Weights of a small GPT-style language model, trained from scratch on English Wikipedia.
Size: 5 heads of 64 (1 for keys and values), MLP 896 SwiGLU, vocabulary 20412, 52.4M parameters.
Each number is 128 + 24 x the weight over the matrix's rms, rounded and kept within 0 to 255. Layers, rows and columns count from 0.

# layer 15 MLP up, 896x448, rms 0.129, rows 332-352, columns 112-223
[[103 150 107  94 153 121 157  88 113 108 148  97 142 110 153 105 172 139 112 129 148 120 161 102 174 130 107 109 136 123 165 124 120 154 141 129 137 117 130 164  55 118 142 138 117 142 118 126 120 109 130 143 117 161 103 102 158 119  88 119 116 141 121 105 123 114 122 128 153 176  78 100  52 107 110 154 100 136 131 141  93 124 144 159  90  76 147 131 127  87 166 107 188 175 160 167 107 119 136 184 147 110 140 141 151 148 119 148 160 142 142 117]
 [112 118 143 138 149  98 151 120 107 118 129 121 111 135  95 121  98  90  94 122 126 153 126  99 103  91 117 137 114 135  76 130 150 133 128 159 154 134 168 108 150  81 132 138 146  88 100 140 105 117 166 146 115  84 142 181 148 132 146 179 102 108 141 131 147 138 157  78 139 184 103 105 150 129 124  90 119 145 106 103 141 120 126 128 116 154 149 149 136 151 143 145 178 125 162  43 129 134 123 106 178 152 111 142 143 160 143 106 173 115 118 105]
 [158 132 148 104 118 116 150 112 156 142 124 149  95 127 112  87 146 163 138  81 103  99 146 125 159  88 123  90  92 106 133 122 116 123 157 116 140  82 216 137 171  96 159 145 157 110 129 146  82 114 130 146 138 114 123 117 145 105 138 117  97 164 121 151 146 151  81 138 138 108 105 122 163 107 176 138 138 153 136  67 143 111 105 157 131 114 115 179 121 116 147 165 147 121 151 113 123 135 137 141 100 137  87 119 123 116 113 139 158 114 115 123]
 [117 147 125 125 100 158 107 115 162 156 144 120 137 136 130 148  81 129 147 120 167 130 109 139 120 128 128 101 129 116 159 126  98 160  79 133 154 213 152 152 108 104  96  83  89 129 107 155  83 129 122 100 129 151 139 154 115 104 136  96 124 120 161 100 140 141 129 148 128 128  98 106 128 161 134  97 150 149 173 110 112 150  84 120 124 124  95 106 154 134 167 119 146 128 128 182 133 128 130  95  94 114 111 153 130 117 125 150 128 103 109 174]
 [177 142 146  94 102 105 127 164 128 159 121 131 169 161  91  93 134 174 131 101  73 117 148  99 139 160 135 200 119 131 117 146 134 103 115 120 105 163 136 157  92 123 130 102  88 102  98 156 119 114 110 127 159 141 102 104 135 178 144 186 114 110 125 109 129 131 118  86 172 133 125 104  98 111  94 109 130  91 141 122 114 158  93  73 159 137 147  82 126 133  85 113 137 133 146 113 125 113 125 141 153  93 113  74  93 132 161 143 109 124 153 141]
 [140 107 117 106 156 177 109  75 124 126 147 128 118 129 157  89  55 117  86 179  96 128 119 136 151 137 134 125 106  87 139  78 144 105 165 131 156 138 124  87  88 119 164 116 150  86 121 136 128 131 128 163 124 187 149 138 103 149  80 127 149  94 160  82 114 127 154 129 125  90 123 138 126 162 103 142 120 174 130 150 104 139 102 145 171 108 130 157  52 121 119 146 129 155 118 122 151 148 136  97 121 128 144 142 130 133 161 145 128 143 158 101]
 [109 112 129 116  95 142 117 143 105 105 127 175 147 172 120 116 116 113  77 109 130 104 151 110 133 184  91  98 134  98 118 131  97 132 106 168 137  79 108 139 160 111 103 144 149 137 171 147 109 136 129 148 105 135 120 132 137  90 141 143 144 144 144 136 101 107 152 128 111 114  85 109  93 134  96 136 157 117 101 129 110 126 107 141 132 118 118 119 153  97 122 106  94 123  90 116 133 181 137 140 145 141 152 112 108 129 140 134 133 113 151 174]
 [133 120 112 132 156 170 163 148 125 124 151 127 171 121 109 143 138 100 129 111  92 135 177 148 146 154 147 119 183  88 127  97 151 113 158 138 157 124 124 133 147 131  88 123 124 152 143 119 173 170  91 117 213 116 132 131 136 111 124 128 136  89 142 137  93 132  90 149 147  80 104 145 130 148 118 141 128 116 107 127 119 148 123  87 122 140 111 132 157 133 146 114 140 124 157 107 127 153 137  92 107 110 135 103 145 162 120 104 132 112 161  99]
 [124 149 143  86 119 126 175  94 144 143 179 134 150 120 122 120 118 107  93  85 102 143 118 145 120 116 152 115 160 121 154 146  71 149 196 142 106 127 139 110 140 158 124 116 139 107 152 108 136 168 155 158 139  73 116 153 100 116 104 132 147  84  96  89 152 149 126 180 167 170 146 140 139 118 160 152 141 118 106 183 126 111 138 103 104 124 102 109 152  82 115 126 121 135 120  95 153  97 159  81 127 165 147 114 116 164 102 116 142 166 156 150]
 [146 100 130 132 127 131 161 115 122 121 114 141 158 152 101 169 158 119 141  93 134 118 143 142  93 115 147 126 119 147 104 145 136 142 179 104 152 119 108 138  71 135 141 133 132 123 116 154 155 160 162 162 114  98 109 131 131 129 113 150 154 124 122  90 176 146 114 165 100 123 122 158 119 168 145 102 127 152 166 107 136 112 158 125 147 122 128 104 104 130 161 144 143 131 148 148 138 109 134 104 126 132 121 106 160 111 140 102 131 143 155 131]
 [119 160 109 147 125 146 117 131  83 123 122 152 136 131 131  98 143 147 103 115 123 111 143 103 109 100 138 104 102 106 120 137 131 110 138 117 124 114 136 126 119 160 137 145 118 161 135 132  97  94 182 148 131  77 150 169 114 124 141 106 103 160 122 157  99 117 109 123 125 154 140  91 136 130 158 170 111 145  93 112 141 154 134  94 117 154 125 117 157 137 102 108 124 111 135 116 165 146 117 159 128 140  99 104 174 121 142 148 125 141 130 188]
 [ 94 117 118 146 104 136  88 147 126  94 122 121 118 160 122 123 167  95 114  97 147 159  94 151 148 169 100 139  93 131 138 103 123 149 120 145 124 108 132 105 108  80 105  82 188 138 129 126 139 153 110 139 160 178 137 137 125 155 124 136 169 146 127 166 137 137 121 147 138 137 179 113 144 111 154 170 165 109 148 130 131 158 125 132 146 152 133 167 164 127 107 150 137 141 139  77 144  87 110 139 139 142 124 117 132 101 109  92 118 133 124  89]
 [ 69 147 122 135 107 174 164 144  92 240 147 125 168  91 141 145 119 177 106 129 124 104 178  71 124 139 148 113 126 101 137 174 148 107 116 136 178 144  99 117 118 181 140  71 109 144  93 141 123 194 165 152 100 121 117 128 105 158 156  77 124 134 158 131 136 129 138 108 107 123 131 149 136 126  91 122 126 110 122 156 132 168 134 132 120 142 131 125 105 167 159 113 149 115  98 180 146  79 130 147 148 113  98 132 115 174 137 117 109 142 106 153]
 [120 135  85 115 132 120 135 170 115 129 120 111 151 124 135 124  93 141 194  92 129 141 134 110 124 161 147  51 113  96 138 118 138 137 151 149 129 113 170 132 121 152 158 102 140 138 142 121 124  85 154 146  91 219 139 131  94 145  98 126 108 125 181 135 132 111 109 135 128 140 137 155  99 104 110 146 140 138 131 132 111  96 133 105  97 103 108 121 123 163 146 146 111 112 111 122 120  96  87 122 129 106 122 132 156 121 152 167 138 162 172 136]
 [153 126 123 124 114 134 144 105 173 154 174 123 100 127 127 152 109 128  92 118 108 106 105 161 119 108 181 149  91 163 129  93 138 143 137 109 105 162 137 129 114 103 129  94 117 134 142  98  99 109 104 159 119 129  97 116 132 135 114 136 102 114  81 137  85 128 120 121  96  97 157 146 106 156 136 140 148 128 112 139 122  77 158 128 104 121 124 136 149 114 103 123 158 173 107 123 146 106  99 114 119  70 140 146  81 126 136 116  99 142 119 123]
 [122 150  71 146 109 109 134 174 109 153 132 142 141  99 165 150 123 108 101 110 126 103 130 104 108 115 114 142 172 128 120 139 161 139 180 176 156 116 134 134 136 153 115 111 108 153 168 149 118 143 121 152 125  76 176 119 106 159 110 109 112 146 124 138 121  82 160 169  93 109 136 128 150 130  71 179 140 114 110 109 121 120 159 115 145 147 108 121 103 134 136 183 110 109 131 141 103 146 126 123 143 160  98 122  75 142 129 102 124 120 143 140]
 [ 86 153  82 125 117  84 125 144 137 149 140 141 124 133  80  93 134 147 131 143 165 171 156 101 152 128  93 136 103 155 134  85  84 159 100 112 131 125 138  84 170 151  99  78 144 121 104 120 121 111  72 101 143  94 118 134  99 111 132 155 130 130 141 145 155 115  94 125 186 121 130  93 140 117  88 119 158 134 112 157  97 128 189 131 153 109  90 106 162 144  93 166 116  98 110 148 101  90 152 119 121 103 166  91 111 132 142 128 116 125 123 113]
 [135 124 170 158 105 168 142 159 163 100 132 110 151 128 129 183  86 124 113  77 162 154 140 135 125 103  92 153 103 124 148  80 119  89 156 133 132  98  80  98 130 136 128 128 124 123 136 119 147  94 181  79 131 118 116 117 117 157 121  95  88 157 156 128 105 140 143 130 143  99 126 157 125 121 129 133 149 104 134 135 144  96 119 156 134 136 145 116 121 133 115 132 122  77 145 130 161 170 139  91  64 129  93 128 152 109  79 108 148 100 134 105]
 [170 148 127 159 128 137 118 126 155 105 177 150 118 113 170 110 161 138 181 126 128 132 126 129 129 129 146  97 143 124 155 179 133 122 117 122  97 122 127 129 125 128 143 171 143 140 102 129  79 147 122 128 138 122 123 115 115 109 140 135 148 139 122 173 141 146 138 136 182 112 168 123 114 147 140 114 115 142 158 103 103 136 126 116 116 160  91 154 147 133 101 162 135  99 128 152 130 101 106 135  85 125 122 131 171  92  89 133 105 142 137 133]
 [116 103 148  93 140 107 130 125 116 156 150 132 143 136 107  92 139 113  99 106 119 103 130  98 128 126  97 114  75 117 134 132 140 103 174 129 171 172 131 117 112  99  93 119 120 139 106 113 168 139 164  86 111 126 104 119 130 128 126  85 138 115 102 128  93 121 138 120 126  90 133 136 135 133 123 153 137 105 146 124 119 131 138 142 139 128 168 148 105 104 117 112 156 172 119 161 124 112 166 119 128 120 117 133 163 139 131  93 120 144  96 142]
 [120 126 149 149  93 143 112 126 118 154 110 117 150 116 131 167 126 138 138 145 122 124 150 136 117 138 118 148 126 162 112 140 123 123 133 124 168 108 131 124 110 160 162 120 125 115 144 140  84 140 121  68 145 136 106 150 151 161 134 116 142 112 135 143 119  95 126 117 125 127 147 122 106 139 200 149 112 136 102 118 177 145  87  95 103 123 175 134 117  98 164 157 114 161 125  89 131 114 146 163 119 120 168 111 149 104 140 160 101 176 137 127]]
# layer 15 MLP down (transposed), 896x448, rms 0.127, rows 332-352, columns 112-223
[[115 114 101 138 110 131 107 144 126 193 103 162 134  86  86 129 152 137  80 100  98 158 113 119 107 129 113 133 109 113 156 148 145 133 167 164 130 145 111 127 136 131 159 158  53 124 137 104 157  99 120 117 154 165 112 132 138 102 169 131 141 153  96 129 154 129 130 137 149 142 149 116 197 151 125 129 131 136 145 124 111 126 122 118 126 146 104 141 152 123 115 106 144 114 157  93 114 120  82 148 141 160 109  98 113 120 138 109 125 100 138 125]
 [165 103 103 127 118 116 146 123 124 136  96 117 136 130 152 148 109 108  95 114 166 137 115 120 138 105 145  94 140 124 135 129 136 158 116  78 107 101 140 135  99 122 159 158 149 139 128  91 178 110 115 121 166 131 129 140 162  78 119 168 151 125 113 110 101 125 130 127 117  93 143 144 196 141 124 133 109  84  93 122 132 123 137 120 121 130 161 168 125 134 130 161 161 128 146 137 138 101 131 121  78 118 117 123 117 120 106 117 141 128 107 114]
 [154  86 112 161 114 101 129  88 111 126 115  90 123 170  80 141  87 156 121 129  89 134 170  90 148 170 123 126 178 122  76 140 120  73  87 169 141  96 146  87  99 153 153 155 147 119 118  64 150 137 123 195 124 162 174 109 130 170 145 110  97 135 163 121 133 110 120 140 126 142 139 138 137 174 117 115 147 143  95 104 113 103 105 108  96 149  87 121 139 120 106 132 134 127  97 102 136 134  85 137 131 164 165 150 115 124 164 149 145 166 118  79]
 [121 168  82  74 109 140 125 130 157 122 151 164 100 161  81 131 134  95 103  98 125 110 129  98 127 150 150 134 140 114 167 102 130 138 101 166 142 113 120 118 134 130 142 120 120 166 127  92 166 147 150 115 144 149 114 103 109 146 142 123 161 146 138 154  88 144  95 192 121  92 158 143 130 161 133 158 115  93 174 117 148 142 178 119 157 128 115 160 128 137 115  86 109 144 117 122 144 146 104 157 111 124  81  84 124 135  82 129 141 123 123 111]
 [112 115 153  88 138 132 139  84  97 120 165 101 111 112 107  92 105  95 116  72 131 111 114 134 138 170 110  80 136 143  94 105 129 149 179 160 114  87  96 128 114 179 132 146 130 172 163  52 107 144 163 105 102 151 155 135 148 143 119 125 116 110 174 105 106  76 115 125  86 133 142 137 131 183 140 162 107 112  84 144 149 133 154 128 140 156 147 152 117 155 119 138  99 118 175 163 137 107 145 136 104 136 154 136 107 110 108 153 116 158 125 164]
 [151 137 149 129 109  86 118 153 159 127 152 109  85 172 147  97 100 166 125 126 121 101 130 102 162 134 117 112  93 112 120 130 103 106 149 123  88 147  97 108 137  94  96 145 145 175 134 135 125 118 114 151 115 143 170 137 132 147 123  99 143 130 114 128 213 130  98  94 145 169 105 124 132 149 135 142 116 172 170 119 146 105 142 132 116 159 125 119 146 122 152 141 122 123 117 116 127 152 178 107 121 125 120 128 155  96 146 127 135 183 178 100]
 [117 139 143 132 132 126 136 148 152 102 132 122 162 132 177 107 148 140 131 107  73 158 160 155 113 146 157 103 132 152 109  92 134 129 151 110 159  97 116 141 148 137 128 136 105 120 122 151 143 148 118 110 100 143 138 126 142 111  99 136 128 114 141 128  89 134 148 117 137  87 130 119 166 164  92 131  67 145 141 120 127 130 131 137 121 110 117 107 138 148  89 109 143 150  91 164 133 114 138 133 103 144 131 153 154 158 127 117 154 108 129 133]
 [114 173 126 167 116 115 112 121 146 148  97  93 121 113  99  80 121 110 139 119 121 115 144  87 153 162 112  98 136  91 124 128 124 112  93 140 144 121 151  98 125 133 110 146 170 111 173 158 118 139 100 116  88 129 106 188 127 150 155 127 147 120 162 137 137  80 162 129 142 152 115 113  91 136 122 156 140 143 150 154 130 130 121 128 132 123 108  95 128 115 176  98 176  95 116 103 145  91 109 160 125 126 137  98  99 141 121 156  98 166 139 132]
 [117 113 157 102 104 113 138 134 147 124 119 129 120 115 141 141  94 128 125 151  92 109 133 121 132 123 128 142  97 148 132 128 166 113 112 114 158 139 152 129 132 148 126 138 133  92 179 167  90 124 171 151 109 160  88 128 152 115 130 125 117  98 107 101 117 134 142 115 117 122 183 141  94 126 136 119 173  97 140 113 144 151 128 128 119 122 135  95 167 129  97 120 141 119  81 158 113 121 173 152 120 117 184 153  97  84 118 130 141 169 139 138]
 [100 163 150 110 162 105 112  99 166 146 158 113 124  89 150 119 152 136 103 126 146 117 126 105 145 114 181  97 127 114 112 134 154 127 172 139 127 142 126 100 147 111 140 105 111 134 142 151 121 142 154  86 114 114 148 170 157 121 123 127 141 145 114 126 110 132  76 136 132 128 121 132  97 109 120 146 120 131 120  77 109 118 105 128 174 152 133 134 109 122  86 106 138 154 129 135 126 157 126 117  97 129  93 117 144 139 129 158 148 122 155 122]
 [123 122 151 115 153 151 141 129 127  92 115  83 104 151  76 118 107 152 100 109 118 130 144 141  99 126 107 128 141 125 146 100 147 150  93 154 107 177 144 132 103  86 102 125 125 141 138 154 101 137 168 141 122 119 126 106 144 113 140 101 148  84 118 136 107 138 141 134 124 112 149 151 117 132 155  74  90 154 170 117 175 149 157 166 138 111 158 126 162 119 144 108 153 138 121 196 108 183 139 120 138 130 165 121 116 110 138 144 121 124 121 140]
 [121 112 128 125 131 154 127 166 128 123 151 101 140 136 112 116 120 160 133 111 126 164 117 102 159 164  92 144  65 127 131  89 129 132 143 188 156 112 109 112 108 147 109 127 134 156 120 139  94 149 125 115 126 138 124 162  90 106 122 140 139 139 121 156 165 158  99 121 135 197 158  89 138 119 139 110 102 105 114 128 107 185 156 142  88 128  81 144 157 130 133 101  92 101  90 108 158 121 145 154 136 171 167 147 136 153  86 128 144 124 152 136]
 [133  64 128 139 148 144 147 125 109 115 124 156  93 139 105 150 114 107 138 108 134 139 115 146 134 138 156 132 139 118 112 123  90 104 140 125  97 131 108 120 121  63 168 130 176  98 136 159 106 133 125 124 155 138 131 110 130 148 151 137 103 104 123 140 170 137 137 165 129 100 108 164 129 133  98 131 128 177 139  97 124 131 125 157 151 164 134 122 121 134 119 113 109 149 146 153 120 124 146 105 119 134 142 157 117 140 169 135 114 170 160 129]
 [106 131 162 131 127 142 128 138 158 152 150 137 177 182  98  77 112 160 122 107 161 150 134  90 108 141 127 131 101 163 158 156 125 108 107  88 131 109 151 137 129  80 104 167 105 107 143  98 173 140 118 146 122 136 120  67  95 147 112 112 124 135 141 107 106 100  98 150 152 105 161 138 138 115 168  68 143 157  84  90 129 110 136 101 153 141 134 105 140 152 146  94 138 134 105 131 144 153 124 103 155 125 148 144 135 177 165 159 174 173 155 141]
 [122 131 134 185 116 160 153 146 151 128 111 153 132 104  93 136 105 107 146  92 101 185  98 113 110 136 179 141 152 107  91 121 116 120  97 141 118 157 152 107 142 109 107 134 126 141 117 106 111  96 154 138 154 152  95  96 133 121 148 100 124 131 115 120  95 137 122 150 126 170 139 135 161 128  76 130 155 121 112 137 120  93  94  83 112 139 124  87 160 119 143 132 128 134 137 169 189 118 126 138 156 147 158 122  55  97 139 173 154 104 120 160]
 [168 117 127 127 143 128 124 113 143 114 151 101 164 155 135 163 140  99 138 139 144 155 125 125 155 120  89 170 150 104 144 123 118 175 164 137 138  86 130 108 139 133 126  66 122 100  90 125 120 101 129 118 111 101 118 109 122  84 142 131 139 203  99 127 117 152 139  63 150 137 133 107 122 151  91 137 130 111 101 145 118 148 150 131 122 116 136 136 130 128 127 157 162 113 106 148 148 126  81 147 131  96 109 174 120 117 121 145 152 140  96 128]
 [109 150 158  97 119 112 107 137  80 107 144 160 134 113 119 132 119 115 191  79 112 127 156 142 123 122 128 163 145 132 142 144 115 157 146 152 139 132 143 118  70 111 126 111 151 149 108 155 148 129 142 115 154  88 107 110 137 153 137  97 128 142 162 129  95 101 183 145 150 143 137 122 155 125 132 155 150 134 129 129 145 127 180 142  98 144  97 133 121 157 109 106 100 122 142 118 119 111 150 138 104 120 118 120 148 160 154 121 124 132 158 167]
 [132 121 162 143 100 152 142 138 131 137 117 151  88 111 101 143 109 174 170 118 120 146  94 128 116 116 133 126 120 104 142 154 127  99 119 118 141  99 144 148 151 129 168 118 124 136 159  81 166 133 103  95 127 158 111 174  72 189 119 107 117 132 163 120 120 147 154  98 137 133  86  83 110 128 120 123 133  78  68 129 186 137 131 146 133 105  93 121 166 112 113 137 143 120 103 104 127 102 120 105 130 113 124 116 107 132 141 159 128 160 100 110]
 [127 131 125 146 144 131 129 131 115 104 120 134 140 187 142 149 154 201 132 107 126 128 109 139  93 145 107 129  84 124 133 166 136 150 142 104 191  89 109 154 128 129 117 132 166 191  81 135 117 136 118 136 154 114 105 132 135 144  96 102 122 139 167 180 142 136 136 127 160 115 118  99 140 104 121 137 161 133 119 133 118 122 128 118 121 124 156 144  81 105 143 142 120 131 115 145 132 127 141 115  96 152 156 151 155 147 135 142 102 130 127 121]
 [132 126 168 128 133 144 124 148 161 130 181 129  71 147  94 126 147  99 205  78 170 158 137 148 159 156 105 147 132 138 119 117 155 134 119 150 115 120  61 130 126 127 129 101 139 167 130 130  98 112 118 123 123 116 135 153 100 133 128 168 141 120 124 149 109 114 125 105 118 138 161 155 114 122 162 114 135  92 127 148 114 140 114 154 109  97  96  99  85 136 146 137 140 170 107 133 107 139  84 172 125 118 136 148 128 169 139 120  75  83 126 163]
 [136 127 125 160  66 124  95 112  95 152 112 106 151 105 106 154 169 139 118 193 134 129 105  91 151 127  89 126 144 140 148 140 106 156  85 120 153 130  86 123 103 127 102 110 118 133  95 101 113 145 112 137 139  95 161 117  82 143 191  84 133 145 166 142 133 124  98 109 151 139 104 103 145 110 114 188 138 145 139 127 171 129 138 125 112 121 129 138 125 117 110 124 143 101 143 122 123 139 139 141 111 106 101 203  89 103 135 107 129 107 105 119]]
# layer 15 MLP gate, 896x448, rms 0.124, rows 333-352, columns 112-223
[[132 148 160 126 143 109 117 149 144 162 126 121 122 129 127 172 144 144 123 147 150 137 165 159 140  84 102  93 112 122 115 176 127  69 140 121 131 136  92 145 121 127 112 160 129 137 191 146 117 115 100 114 150 172 106  96 123  98 125  89 115 175 126 172 111 130 140  97 102 116 157 117 151 133 104 120 122 111  94 142 165 143 111 138  67 131 126 122  90 150  35 149 126 125 127 113 115 118 138  92 136 120 115 153 172 143 158 115  96 133 158 159]
 [112 117  93 170 139 157 119 128 136 115 101 174 132 149 138 148 142  92  97 163 168 140 119 123 125 137 145 140 162 111 123 173  90  81 159 159  95 129 103 159 141 137 128 166 140 116 113 117 160 138 123 112  98 119 135 143  99  73 135 104 102 145 103 136 130 103  95 112 103 129 154 134 145 115 108 166 110 127 118 133 148 140 160 106  90 110 135  84 134 137 111  97 102 102 185 144  95 147 139 144 146 136 112 122 118 128 124 105  93 149 172 166]
 [155 147 155 127  76  96 139 119  97 177 140 141 129 137  99 130 125 100  98 102  94 157 132  92 112 119 145 142 149 144 160 174 101  88  95 114 120 136 123 175 122 107  97 154 108 149 130 118 131 148 123 133 103 122 132 162 108 155 124 108 136 103 151 183 150 106 149 101 111 116 194 140 156 141 133  95 163 136 102 128 160 134 134 146 153 135 171 135 129 124 134 132 159 114 152 138 133 168 102 115 120 137 127 110 111 131 142 109 149 119 107 131]
 [100  82 131 104  94 140 164  81 148 106  92 150 144 137 114 169 146 118  99 143 131 109 175 152 116 132 155 148 165  95 105 133  70 118 136 123 194 135 110 110 158 102 145 131 162 148 146  52  98 123 168 113  95 101 117 147 118 116 174 118 104 119 135 159 120 117 146 126 118 117 116 144 155 136 128 128 138 125 131 154 131 136 129 153 135 138 170 121 133 116 138  97 132 122  82 144 126 134 118 118 132  88  93 103 153 134 162 127 154  89 120 100]
 [130 119 134 123 130 108 134  95  85 121 121 150 200 117 160 132 155 158 101 141 128 156 134 176 120 119 149 168 107 104 117  90 127  95 119 147 135 141 172 170 140 175 146  93 139 135 104 133 154 118 128 111  93 105 129 103 177 133 135  86 146  95 127 127  68 102 168  92  96 108 159 179 118 160 153 118 116 173 142 132 138 148 114 125 139 137 126 104  90 158 130 116 151 176 135 118 111 115  85 187 165 176 108 160 127 152 119 149 136 107 165 153]
 [ 94 132 143 210 130 129 119 119 145 135 126 126 124  93  83 124 112 134 126 155 143 149 117 112 150 141 143 116 114 137 134 113 133 137 115 137 130 123 143 177 159 130  98 147 125 101 143 168 137 105 114 125 120  55 128 129  74 117 109 161  48 155  92 163 179 142 128 150 173 140 102 117 120 108 123 158  92 131 108  92 126 158 168 200 104 172 112 155 124  92 148 136 127 118 129 107  59 167 102 102  92 131  85 105 138 137  96 118 105 108 133 107]
 [127 106 123 155 136  87 108 119 167 119  88 100  70 142 165 108 126 140 138 175 155 114  91 133 132  92 125  99 117 142 158 174 101 168  76 122 132 146 135 126 111  72 170 153 179 107 157 133 113 101 139 108 117 109 133 137 123 156 132 106 121 180 132 146 120 137 137 107 157 134 134 170 162 111 168 117 104 113 121 101 135 136 137 125 142 154 126 108 104  90 131 115 125 112  99 129 156 146 118 132 127 166 151 140 145  92 149 113 107 124  81 133]
 [133 126 103 138 141 130  85 152 153 131  93 138 111 167 115 153 107 131 164 121 144 113  97 107 128 120 114 106 154 138 129 111 140 125  81 122 118 123 152 170  91 116 102 125 135 151 144 116 114 124 129 112 106 138  92 137 122 105 133 118 127 109 195 119  89 113 117 109 111 104 150 107 120 111 122 145 154 190 137 134 121 113 115 103 143 126 112 152 137 140 141 163  99 136  85 136 118 147  73 135 107 108 138 176 130 125 124 118 106 166 107 144]
 [107 182 181 144 152 123 113 114 100 160  99 129 113 102 141 123 129 121 127 173 107 127 140 118 101 112 106 148 106 116 181 118 113  95 159 139 126 131 141 123 149 102 113 129 123 150 103 163 130 126 110 155 123 155 139 135 169 106 162 143 161 127 186 116 118  95 136  67 121 140 143 134 169 132 174 135 152 127 191 135 123 129 119 111 146 166 143 111 106  81 123 129 123 133 103 146 147 138 122 127 141  86 117 105 115 126 130 167  79 158 141 135]
 [ 97 154 146 114 119 105 164  76  83  89 161 133 216 169 134 125 132 119 114 133 151 106 134 108 111 144 112 108 147 127 117 124 103  95 153 139 144 119 108 126 140 132 101 154 110 140 159 158 174 141 139 125 138 113 150 104  83 135  90 152 129 151 120 136 167 103 125 112 138 140 156 119 131 106 142 140 155 134 106 157 148 132 166 133 108 162 116 171 116 127 146 154 128  82 136 107 163 132 157  95 126  98 121 122 189  91  85 170 117 140 131 129]
 [131 145 115  92 174 148 119 122  95 105  85 121 121 121 147 126 126 160 138 149 103 170 131  94 144 124 152 108 127 115 109  48 165  80 124 155 133 145 129 152  91 131  81 147 141 153 157 116 105 128 132 111 126 119  98 104 118  75 150 170 123 150 131 141 170 116 138 172 107 129 151 119 129 141 105 135 105 108 118 158 164 123 119 142 133 150 136 148 112 128 102 124 150 118 100 115  99 100  94 128 155 121 130 137 144 120 111 108 141 122 141 166]
 [ 99 160 176 111 161 110  99  78 136 172 135 135 161 163 150 129 125 141 115 136 110 124  99 132 167 101 132  94 145 126 151 102  64  88 118 142  92  92 115 122 121 118  75 129 174 108 141 137 105 123 161  92  73 165 141 118  88 105 122 139 145 143 129 105 113 122 105 126  92 132 152 148 123 123  86 131 169 111 143 119 117 138 122 143 118  90 127 128 125 103  70 135 116 166 139 156 149 164 159 142 104  46 136 145 139 156 144 102 154 171 136  85]
 [146 122 107 140 144 144 132  87  87 119 140 126 109 105 184 129 122 135 107 187 160  90 166 116 142 141 130 157 135 144 103  85 118 173  88 128 176 141 128 189 121 159  83 145 176 129  97 113 109 139 114 139 200 120 143 145 143 121 150 127 127 110  97 137 128 133 109 122 131 136 118 131 114 167 115 134 119 144  92 154 117 123 142 127 120 129 126 130 132 137 118 138 129 138 136  57 107 134 103 141 106 125 137 123 102 116  98 125 160 172 157 108]
 [147 149 136 160 163 121 111 137 129 112  96 145 134 115 166 125 103 122 118 130 146 159 118 116 144 116 112 126 179  86 181 168 129  95  80 119 136 151 118 151 137  92 112 139 126 147  99 144 118  87 133 142 153 140 111 136  54 163 135 120 126 128 129 148 138 131 161  93 132 148 163 118 145 171 137 150 127 150  84 129 149 104 110 119 141 102 128 117 143 133 172 127 118 178 106 153 126 183 125 106 111 132 133 135 136 113 122 133 126  67 136 144]
 [109 161 139 106 105 131  98 105 146 142 112 157 130 147 154 147 143 125 136 135  96 140 118 111 131 112 154 145 106 106 153 125 139 122 110 110 130 129 166  99 136 119 115 136 163 116 132 102 112 109 139 139  98 149 173 148 129 125 144 150 133 162 161 134 127 145 105 141 138 158  84 102 146 139 152  80 119 152 139 109 108 115 124 133 144 128 165 129  99 116 149 107 131 185 125 133 153 108 132 142 134 121 163 141 126 123 125 139 123 160 119 141]
 [131 114 163  94 150 156 112 113 183 104 138 144 117 153 101 148 168 150 123 112 115 117  88 123 131  81 113 131 112 132 142 156 156  63 151 147 109 132 109 129 127 113 129 159 124 158  92 119 124 136 121 113 161 102 102 147 107 142 165 156 135 143  81  94  69 166 131  75  98 135 144 120 136  93 154 141 152 122 168 106 167  84 132 137 125 107 124 120 114 124 149  83 102 121 120 135 141 137 143 161 139 139 123 177 155 125 118 118 136 125 127 118]
 [149 137 163 135 110 135 141 140 146 112 110 122 112 123  78 171 108 139 129 125 150 143 114 150 103 148  81 111 127 129 188 151  66 129 122 113 125 123 128 151 131 134 121 136 165 174  78 128 145 129 128  93 157 114  90 113 145 145 126 140 124 124 152 142 146  88 122  49  93 107 120 166 159 131 116 119 161 118 151 188 143 160 159 104 164  92 165 107 104 156 135 157  92  98 141 130 116 120 108 123 116 128 143 137 133  66  95 171 128 117 100  97]
 [161 150  79 122 135 165  82 183 139 150 158  93 132 133  99 120  74 122 122 162 119 138 139 121 126 137 159 153 108 109 154 146 123 135  94 136 115 112 118 157  63 101  98 121 112 113 116 141 178 133 111 124 102 126 149 122 128 114 148 108  98 111 186 132 117  83 121  93 125 135 142 129 175  94 113  93 106 145  95 132 109 122 155 124  75 124 168 148 152 149 142 103 112 149 126 111 108 131 172 119 115  98 100 125 170 145 161  95 117 110 127 160]
 [128 146 116 119 120 121 147  92 152  87 142 180 118  89 128  96 107 109 107 141 128 123 187 138 129 157 108  99 152 162 107 143 134 107 108 127 107 139  63 141 115 126 153 116 140 125 147  96  70 124 124 115 147  91 116 156 117 166 151 139 141 124 127 147 140 148 158 104 133 162 127 139 142 137 134  80 111 127 196 124 116 150 107 134 142 134 114  83  96 133 155 137 123 139 156 139 145  91 141 144 110 209 146 104 125 124 171 159 156 118 122 142]
 [127 109  67 159 159 130 146 150 174 149  91 137 148  82 122 118 108 189 119  95 152 155 174 123  92 135 144 166 110 155 115 132 134 122 106 107  85  91 113  92 129 158 151 127  68 151 161 154 150 133 146 140 149 113 111 138 105 116 123 117  88 141 121 116 135 128 105 133 150  99 119 108 145 103 130 129 117 111 195 147 145  78 108 117 140 146 177 141 163 121 129 153 109 113 114 111  96 122 154 152 166 102  89 158 121 124 110 142 120 119  94 118]]